{
  "num_key_value_heads": 2,
  "head_dim": 128,
  "intermediate_size": 1024,
  "norm_place": "pre",
  "positions": "rope",
  "init": "uniform",
  "init_std_up": 0.0292,
  "learning_rate": 0.00115,
  "decay_fraction": 0.832,
  "decay_shape": "linear",
  "max_seq_len": 256,
  "max_steps": 9879
}
Each number is 500 + 25 x the weight over its row's rms, rounded and kept within 0 to 999. Layers, rows and columns count from 0. Numbers have three digits each. The size before them is the row's rms in percent of the matrix's.

# up: layer 3 MLP up, 1024x384, rms 0.0383, rows 504-543, columns 48-95
# down: layer 3 MLP down (transposed), 1024x384, rms 0.0503, rows 504-543, columns 48-95
# gate: layer 3 MLP gate, 1024x384, rms 0.038, rows 505-544, columns 48-95
up504 103:532471535488458491508480502516512505455425499539494508524506473496530496513485521518520492489497526490490493536481535520454489533502522553504504
down504 099:502508477488482523483528477508474553520500516503472514492539504548513499493528445456526512532484510498492487500528510466549539551508500489487517
gate505 097:517549488461503523512451447460510500487526457520483537501525509500494464485516523515495512523481507509509514493477513520527496507539489488501495
up505 096:464504466463515528458504468482509522527466480491515494538508483495497497519505522482458516496535479482497476490474545485503498508551476533487476
down505 095:501527485511499499527523451493519444524499486507504496501439527500473493494546505486494559503519445546479528526485480488514498457472521520508496
gate506 100:536468517504507475487482501496464497501478504526486514504511475506509467471486525507469554528515493530472454508492500467487467509480497490512483
up506 097:509487472513479504516500482465497517504502490494434471485497498473486443522491466499498512529457554511514485517485481493513509531483532522431513
down506 100:452442542514501509499519524509499496537495479505506481493484535497489482484489524497466470489530490490492498489499523475505497498497538480560503
gate507 093:509491496508517510534524500476514482512514487557446544532480520516460549481487511463481513503499510465531523464462529488503483506469458499483502
up507 091:508501497494503483501487507506519489525481465492545522464494473481507537506466501485529521463452518524511497489505532483507513512494516535522553
down507 092:518508502483515490492500507474483458474519499546484517470528510471526454548543479553503505498470471496455447492504485521497495482484481456461470
gate508 102:518519500474491533473486505565490511505461485477465458506475482520485530517483448522554487553486514487465499533533422502525521510502482458466495
up508 096:511517501479544501517484485493505539507497483487470534517505503454536493494512478520517493478499469461484486445465542528507473452481511478526525
down508 098:493479525519477481532479539457484475501469491530483473540521551461495471475517515471491457470492559494528543490480521474535491519517493518464530
gate509 100:504504466507477507470522499481513493483451472520481499527490497488484502477514507443508502497510530513472523504517530468497485511520528488485487
up509 103:516432472484476516527480473427515527489534489489525476497479467526481510474522535516463492508484484516550491532530503538533504498526484465519489
down509 102:477513462511512534476464501483573536573494495480515482474523511482499493463498514497505480478514519541513514498523499550505534501490497476484523
gate510 101:496457558530550505540494494530493475513494489518495485521491477501502508496499482470499520440524512516502471537478480507488489536471477502454513
up510 098:465500529576467492470451512511500473480469508530495510465495510496495499484494495504489497483505502537494523452529525503557511464516540485535495
down510 100:465535507516493450504482479480451550459500499485516497465493532518510504528481459532481504508477496515522569465464544482538505483544496492509517
gate511 095:497490497462496457467488525528467461503510527526514496487504498487461549521512527515444491491495550467487486476519436475480486533440502514493519
up511 098:507522489494474468491478513534476522460529508530509496536487496456476484528508481527466519491574495482509521517473465458470524507434549519504491
down511 100:505501516543480502476513502527504519458503528504502473472513503473467526556530489499496464465468474541511469473483437525515495516527491494480460
gate512 100:473537476512491492519519512493467496512443449510514552483497551515503526495495494485514499470529523473527519507508519455507516482554508470464540
up512 098:515483473439493498483519506552476471525464496548505528505516532447481472469523502494548486526515512525534526472527460496526465513544469486476542
down512 103:534526519494474525532484536537510542484485476510536495508477448501510476506484475504496555503516479499499490493514499497537543517498476506485515
gate513 097:478538491469498514477524579478474500500502544484539511492445514519470497458520460483528491487498509485490492471487496504497462498480470510505506
up513 099:516509497463474478453497466469478481521460499509478523497504445535504527524505450482471495497510512504506499495449475516499578501460493572492479
down513 098:501503491452452507522564503487544481544525557489539490504484510513517472462473504536547497499543499491537480488515491521490516485523467475472490
gate514 104:542503529539526478492494494479542483479477510468492492547497517491478485519522466548508519572494520472493456459492512476488447483472482499524469
up514 103:557505508522481512486538474461489558484512497493491494463463462506508506522498476495497503535505461458480527509558498507500491461493494528481520
down514 102:481477485488510538516497491511501534494505521469467481508500484460476476477478518459476507506515542478495488509510528493511474558489531501539472
gate515 106:472499543527458469514462494496505439528551485505455456524501484467524485526524511506490500465454508494489479497524537528518476477520508498469469
up515 106:444496522518512510505515480467479508522503520508490476533523482507466558536509511535471530492482543503497522481506494508525562483510514434523483
down515 107:479442522474527507478480515491478514521488508489458490506524538474498489467455484506513446469475461514498499522485514503488519494532492523490499
gate516 103:527498482505500442457516480543526498512525482468527485483535475514539521510487453460493550456500499477552546447466530471479458463518461526506460
up516 100:496563491506513481473499512518490485519496508481519527544486512513560430536502515497526506510493486487498504522508511502510471486486510491507521
down516 103:555505504560494472514466542462532492509485525511521482486544516505475481535518485472481511512558552518541509528502501522520539508530481540481529
gate517 105:520469484511472509496523451465489469517500514503525520528499448478508437485503495486548538539511472534510517464530501506494511540478509488489479
up517 105:507502523481508534454532515505536477533494517543440497463497495503513459502506500502478485481504534506492511499444529518481500464484489490504462
down517 100:489584510455511467501539502505489485521569479547532458509509532450488520505529505505517489492476518484511551542475484478494479498492471517467500
gate518 104:504526490554521511464519503512459481522516530491469447503467461494520474506497514495512565502464488500517524472483497458498550516481511471495477
up518 102:489499495480478517485507508484484491470498558520481544462448541485502532524516522524536485482520485494499495480505466484481499527497537476480512
down518 103:514467474527487473508523485507503488482497512500522475439485507481526475498558477514459529533495505480518527484532508548491518521485502534503492
gate519 100:540487526515513490503479469516532475476517491503517495468514536486511467544504495466507472539453496527498517533489507553523486540517445545455498
up519 098:515507471482514520556512488506518464515516469484503506504538490524474526547518514469489475474489457525504512526506517553497490501524509542494483
down519 101:514522492473461485485489475502477533495469496520520457499513465483491516487480498491526451529517509493485496497503474444475531510501506498483518
gate520 099:501550459526485478499471509473505515520507504530487512443519501477478499481488494488479484482522511522534466529515488496477517498485484499502529
up520 099:523514486489506508509481488502522481541500513500506466470489490519479431524511502496484497458505495524509471510513497493440512535510504476495531
down520 103:546511465488519473517503471525508504518503474527494492465482493510504474443514521457483529504515477469464534492463480533477492501474473589436474
gate521 102:496482462532476503487462525488495477548520491488526520444530497502524474544488492450516483482511510520530494492530536497477464473509465512479467
up521 103:520473470495500505500486517488458455499500471523475481484532500458540526527466523467528505514504474520457510496530504518516503543472486498519453
down521 104:507499521516462453516502557513512506502477478546500531519496435526513509483513487531509478511520451555497484535519501487476498536490472486485475
gate522 097:493524518487534447523529520531534518496545502505527473521523532437480498518496522484490509499447499524450496482493517508482513495523509520477514
up522 102:500485500504508504472541516486512482455461461466513522518504471457510521473517506485533531497537518508515518513498514478510488459530510518532455
down522 104:469487488514536500524504489498447486469512468519546472505515484495491513506533485448478486549508492543496485504535497495472479505507493541518493
gate523 094:477471475502463473499512510504506473506518530457506504458491510528512465518478490544505481495514572508503519482504467430468510474540450511459511
up523 096:506524476499489489516471509499486549482487475546493495504501476471511481496512515493540547536503470495550495529473542501548493521534508472482525
down523 097:472549506515513435529507470494478450490493498505463503482479506526469468496475476466524474457478505472506516473510483519521464486495501520546495
gate524 104:500532505487508479488465524464538491462471466527507516445483547492504476498520524480485483482547504468489488529512497519493475476551504449505529
up524 101:526506510498518506496489514507475491497546491475529483481497513531501514553476503549508495540522510526475513481384478450525532471485484468521489
down524 103:508527518503482513503495521493531548488534485535515481455522508497482501478516519499499498478533521479506469473499489511528495537463502497543508
gate525 094:491497493520468477493479481471515481465503510452490518500507449522491521480496520468496486494434487501504487546490464492517517470473523507503499
up525 097:507529520492476507487500507516496491529521476513514483513488473493537534519485551489502565476489467495533438503513502461522525526502524515554527
down525 094:518531509442533503471523535519517508484462491490497530509499507480503494524508453519491548488506457534475490478516469492519427519475448479500495
gate526 101:496508539545492476501520518538505511507482495512553531498483478495522529475489495510496477529538486485441489504522533499484483489508519552464498
up526 101:541480458484436489544464505521508480441511506490489520481490511563526474541489529468458540497484455469521529526483494515496476495510481517523488
down526 099:504516539542471519461491535522485488479510475483504520481483536549525516460541471496494453509500468515505491509498492471533491480474466534534481
gate527 104:491534481502495490486519491495525483526502476431527500501437478539458516502469520523476496525509502492472500473468471525511551521491533497470498
up527 099:521498489504489501536498517524526517507511483523510569473509477530530499477541544533515474503499485498478489467517521532527505532480516507491487
down527 099:484517508537522526497475523501482480476498493522435496529488522535533506532524534461541535483543509489495498452489522509505420512477423457487510
gate528 098:475467482521508505478496489497499499478499479518511474514460512496511526514479470488492505520446465530525471491470485510465530511462477475521548
up528 096:466581484463563493527522498506519525483520471542502482485463523484479535537480524511478508486462504490489476528514475484507500525453463487481500
down528 100:526486488485524489489517541528511521504488483514527487496487523444491495486484471456451507518473457463493524507458465492499495500458474481474500
gate529 102:501513508518453476484495476512503476531505492505512477525505536485501491464519525438547478513502538473497480490485500487453480509475509495517508
up529 100:520516522498523522484466467542480523507529536546486472514507504462521457506492487463484512486484483519500489533498471536526503517532498519501504
down529 103:486498551488506487460495515509477498503517499482488439487540527456518508536459438451458464487456537519488525520497481520503480521477556515475493
gate530 100:574514517485514506497502465568520473523514473518512491532498503459518559476526501508504548462486525536518483517553473507529471522487470469531502
up530 099:478489521564509458516513456479471468440516482559526502470491484482516510507529541491506475516495505477500518527530476500495507512516501521498470
down530 102:522490494496520473531526549503480492458498547481483522518525526510483494519529464511516510492518494559474500514483505513512497560498515494513468
gate531 105:509503471529480499488451508452517506480432497504525549530492498521506501500491460541490460486511502523519463470487469503485450527503491545451486
up531 106:519480481492527487490524506522490447487495509470481527469508469499472509449475453471520515481504507500516573531495483521500529513516484503497505
down531 103:490500483448521541513493457485534497493498478532527509473512487469486485494522504474451501470523497533544504531506519497507526514531448489512493
gate532 095:535522489528479485514532489490539476504493524518523512520487521532472481490457526517479538481455466506509528492471491520505492536508498481495500
up532 100:498486503514532488530452497478493480500464494493455499473455485480491523517513504500520478535486554516495514537476515547486489488509474484491493
down532 101:458535503440503486499518484506514496547444476524521469524482534520501507503507495485503492473563510538481480513481511481520516495451486495548498
gate533 102:467528480499504528495436483485524469519487525476525510548477508529517464491511539538497525507461489477471529490515524488495518483471482468515505
up533 106:538488510481487491430500491528489538510515533504561475497534484538509528464475480538515486511483515558496543494480526562539524511474455506473514
down533 102:515473529519507545518486477520537498500480504514497497474556535518486487513545524507509422538493500517491485507498513495513468503469500510544505
gate534 105:481474493480509500527476428506475533460530554518469502546509492477462503479491484514497474482503480529460470481532520477470493521461474557511514
up534 103:495477488500485511475545516478525489430502483528490508577480522490520486480520467544496472477469502500504557484516513527487552480496483509493496
down534 099:527542480472472508493503518488491471485525504494495480452496489462520523508521437538471506490481482511491493483511522464485477457532514473467488
gate535 098:476512483536577539541492492481493519456522502509521509525487527510502469491505530506479476571496500531452506481506519480499526491543489490506490
up535 098:477485527510533519499498468504502485518503442520466468491532518468523515508523539497498542532519511511505511483486520464485458497476505491546513
down535 100:519474504487459485526501523480535537504505469493510505517518516536493481495506509508492521493518497527467516482469472516481507475544512482454505
gate536 097:509526480489531484516522482549464487498521471486488545461483470500489508498500523481499523497497510519495504518508483520480508486525458544488507
up536 100:522524527517522549501474524484496465515474515517550504473453545535491457513486466494513494500526510482546528523517508505496471471493501508481535
down536 100:486525468497519488502468475489500510496481513491531461516498466494513526501515487493480493534500513485530487519529484536486499519459505551505442
gate537 098:497483505495482504492512493466526488483512489514531526501515485480518535520516461489506479487519529489479495484491501469502524521513473491510540
up537 095:510502500501528510505467473525465521544542531502527461501534509486479467494466522482535464505482457480504456470487471520530550495509506477484508
down537 100:500481483513462503476505534517513500459510515496507543498483490493530465537503475468528540478536500531490534535518503552504486482501493523501545
gate538 099:474525515510490493508485497501522553511466556507485522537508501481447509451498526543515474503491492499468448481528508508499486477500506501491519
up538 099:494516509505500531536508510499500466520592522532484515484497511458461506511488471516535500537469477486526524481496516505465475525440506467494465
down538 099:480537509512494531512491496511477466495498502521486489529518503473487482489505516487502442471516501551523507470502494490510537459529507492460500
gate539 094:502496512466508546520461505537491520456511459491471520533522464506483526491518507517480475475486492551518511535528545528484519514541463530525493
up539 101:497489562500485505523506509474478536491484461489482471548539467533505495463503517503494539517511538504535452511486520511476477468511516485471529
down539 100:470467499527545491465515493466475460497499510508481508501514528460499507526497520474486549518476469528476465501500515524465500492518488453520455
gate540 098:502505502509478454444465555510477498531491479480525514460505548533467511485487459467508484465510490500476494503530489498541496482497472504503494
up540 098:527468448503516499541492465451482509511485496507501527471464498486462508529525481475453474505498536485511508495488516508486498513519478504510544
down540 101:508488500507507487519507499531550476480512539523531533489485531500517518511499557497546495500481521509550503494525482454437482493486448505499487
gate541 098:522502490530471487500485470521479517481465522483482460497506471487510499501486504508505486548471505520556544458558457493487476471495475526487508
up541 098:507532452514497505496477541520485518492517487490515454520549490507499469539518527512522486498518475464496464503496482515477459469506507495454464
down541 099:537490508515497537503464479485490500519543515480505491471490508521486507493505488477449508441486495475542515492448526535552497479503489534490520
gate542 103:502447489491481477502521493497509523490517522522490523474522510467544480451487490524514513517471467492521502479506508509535505506509462524532501
up542 101:495521516499496517502519499511504515523523487473486466464460463514514454505507485486553538534495481538550495499534503475486482528551483487483516
down542 100:460451439483459511512486538499486507491539580517484533548525463486501473475510486494493544493466487505466513541535542483536518514515493497499478
gate543 090:510518506476481525491472537498473504466472474507479502495546485451506498486510482504472475523468466534510485532505494509448468459499493535506489
up543 100:498519515512525511524540449543502512510464497533531506436487496520497498477440480486503528502561520476546528503463520514473514477481489515469449
down543 099:563524482495502507491497497485489513461531459511507499504486512474514477524530505528530481479504550511504520491520463516509462500499495459493511
gate544 105:472492482470490479507461473461492527508502491516532492485531514474468513466483462471482504497495471455550523528496498472464489493432502500466533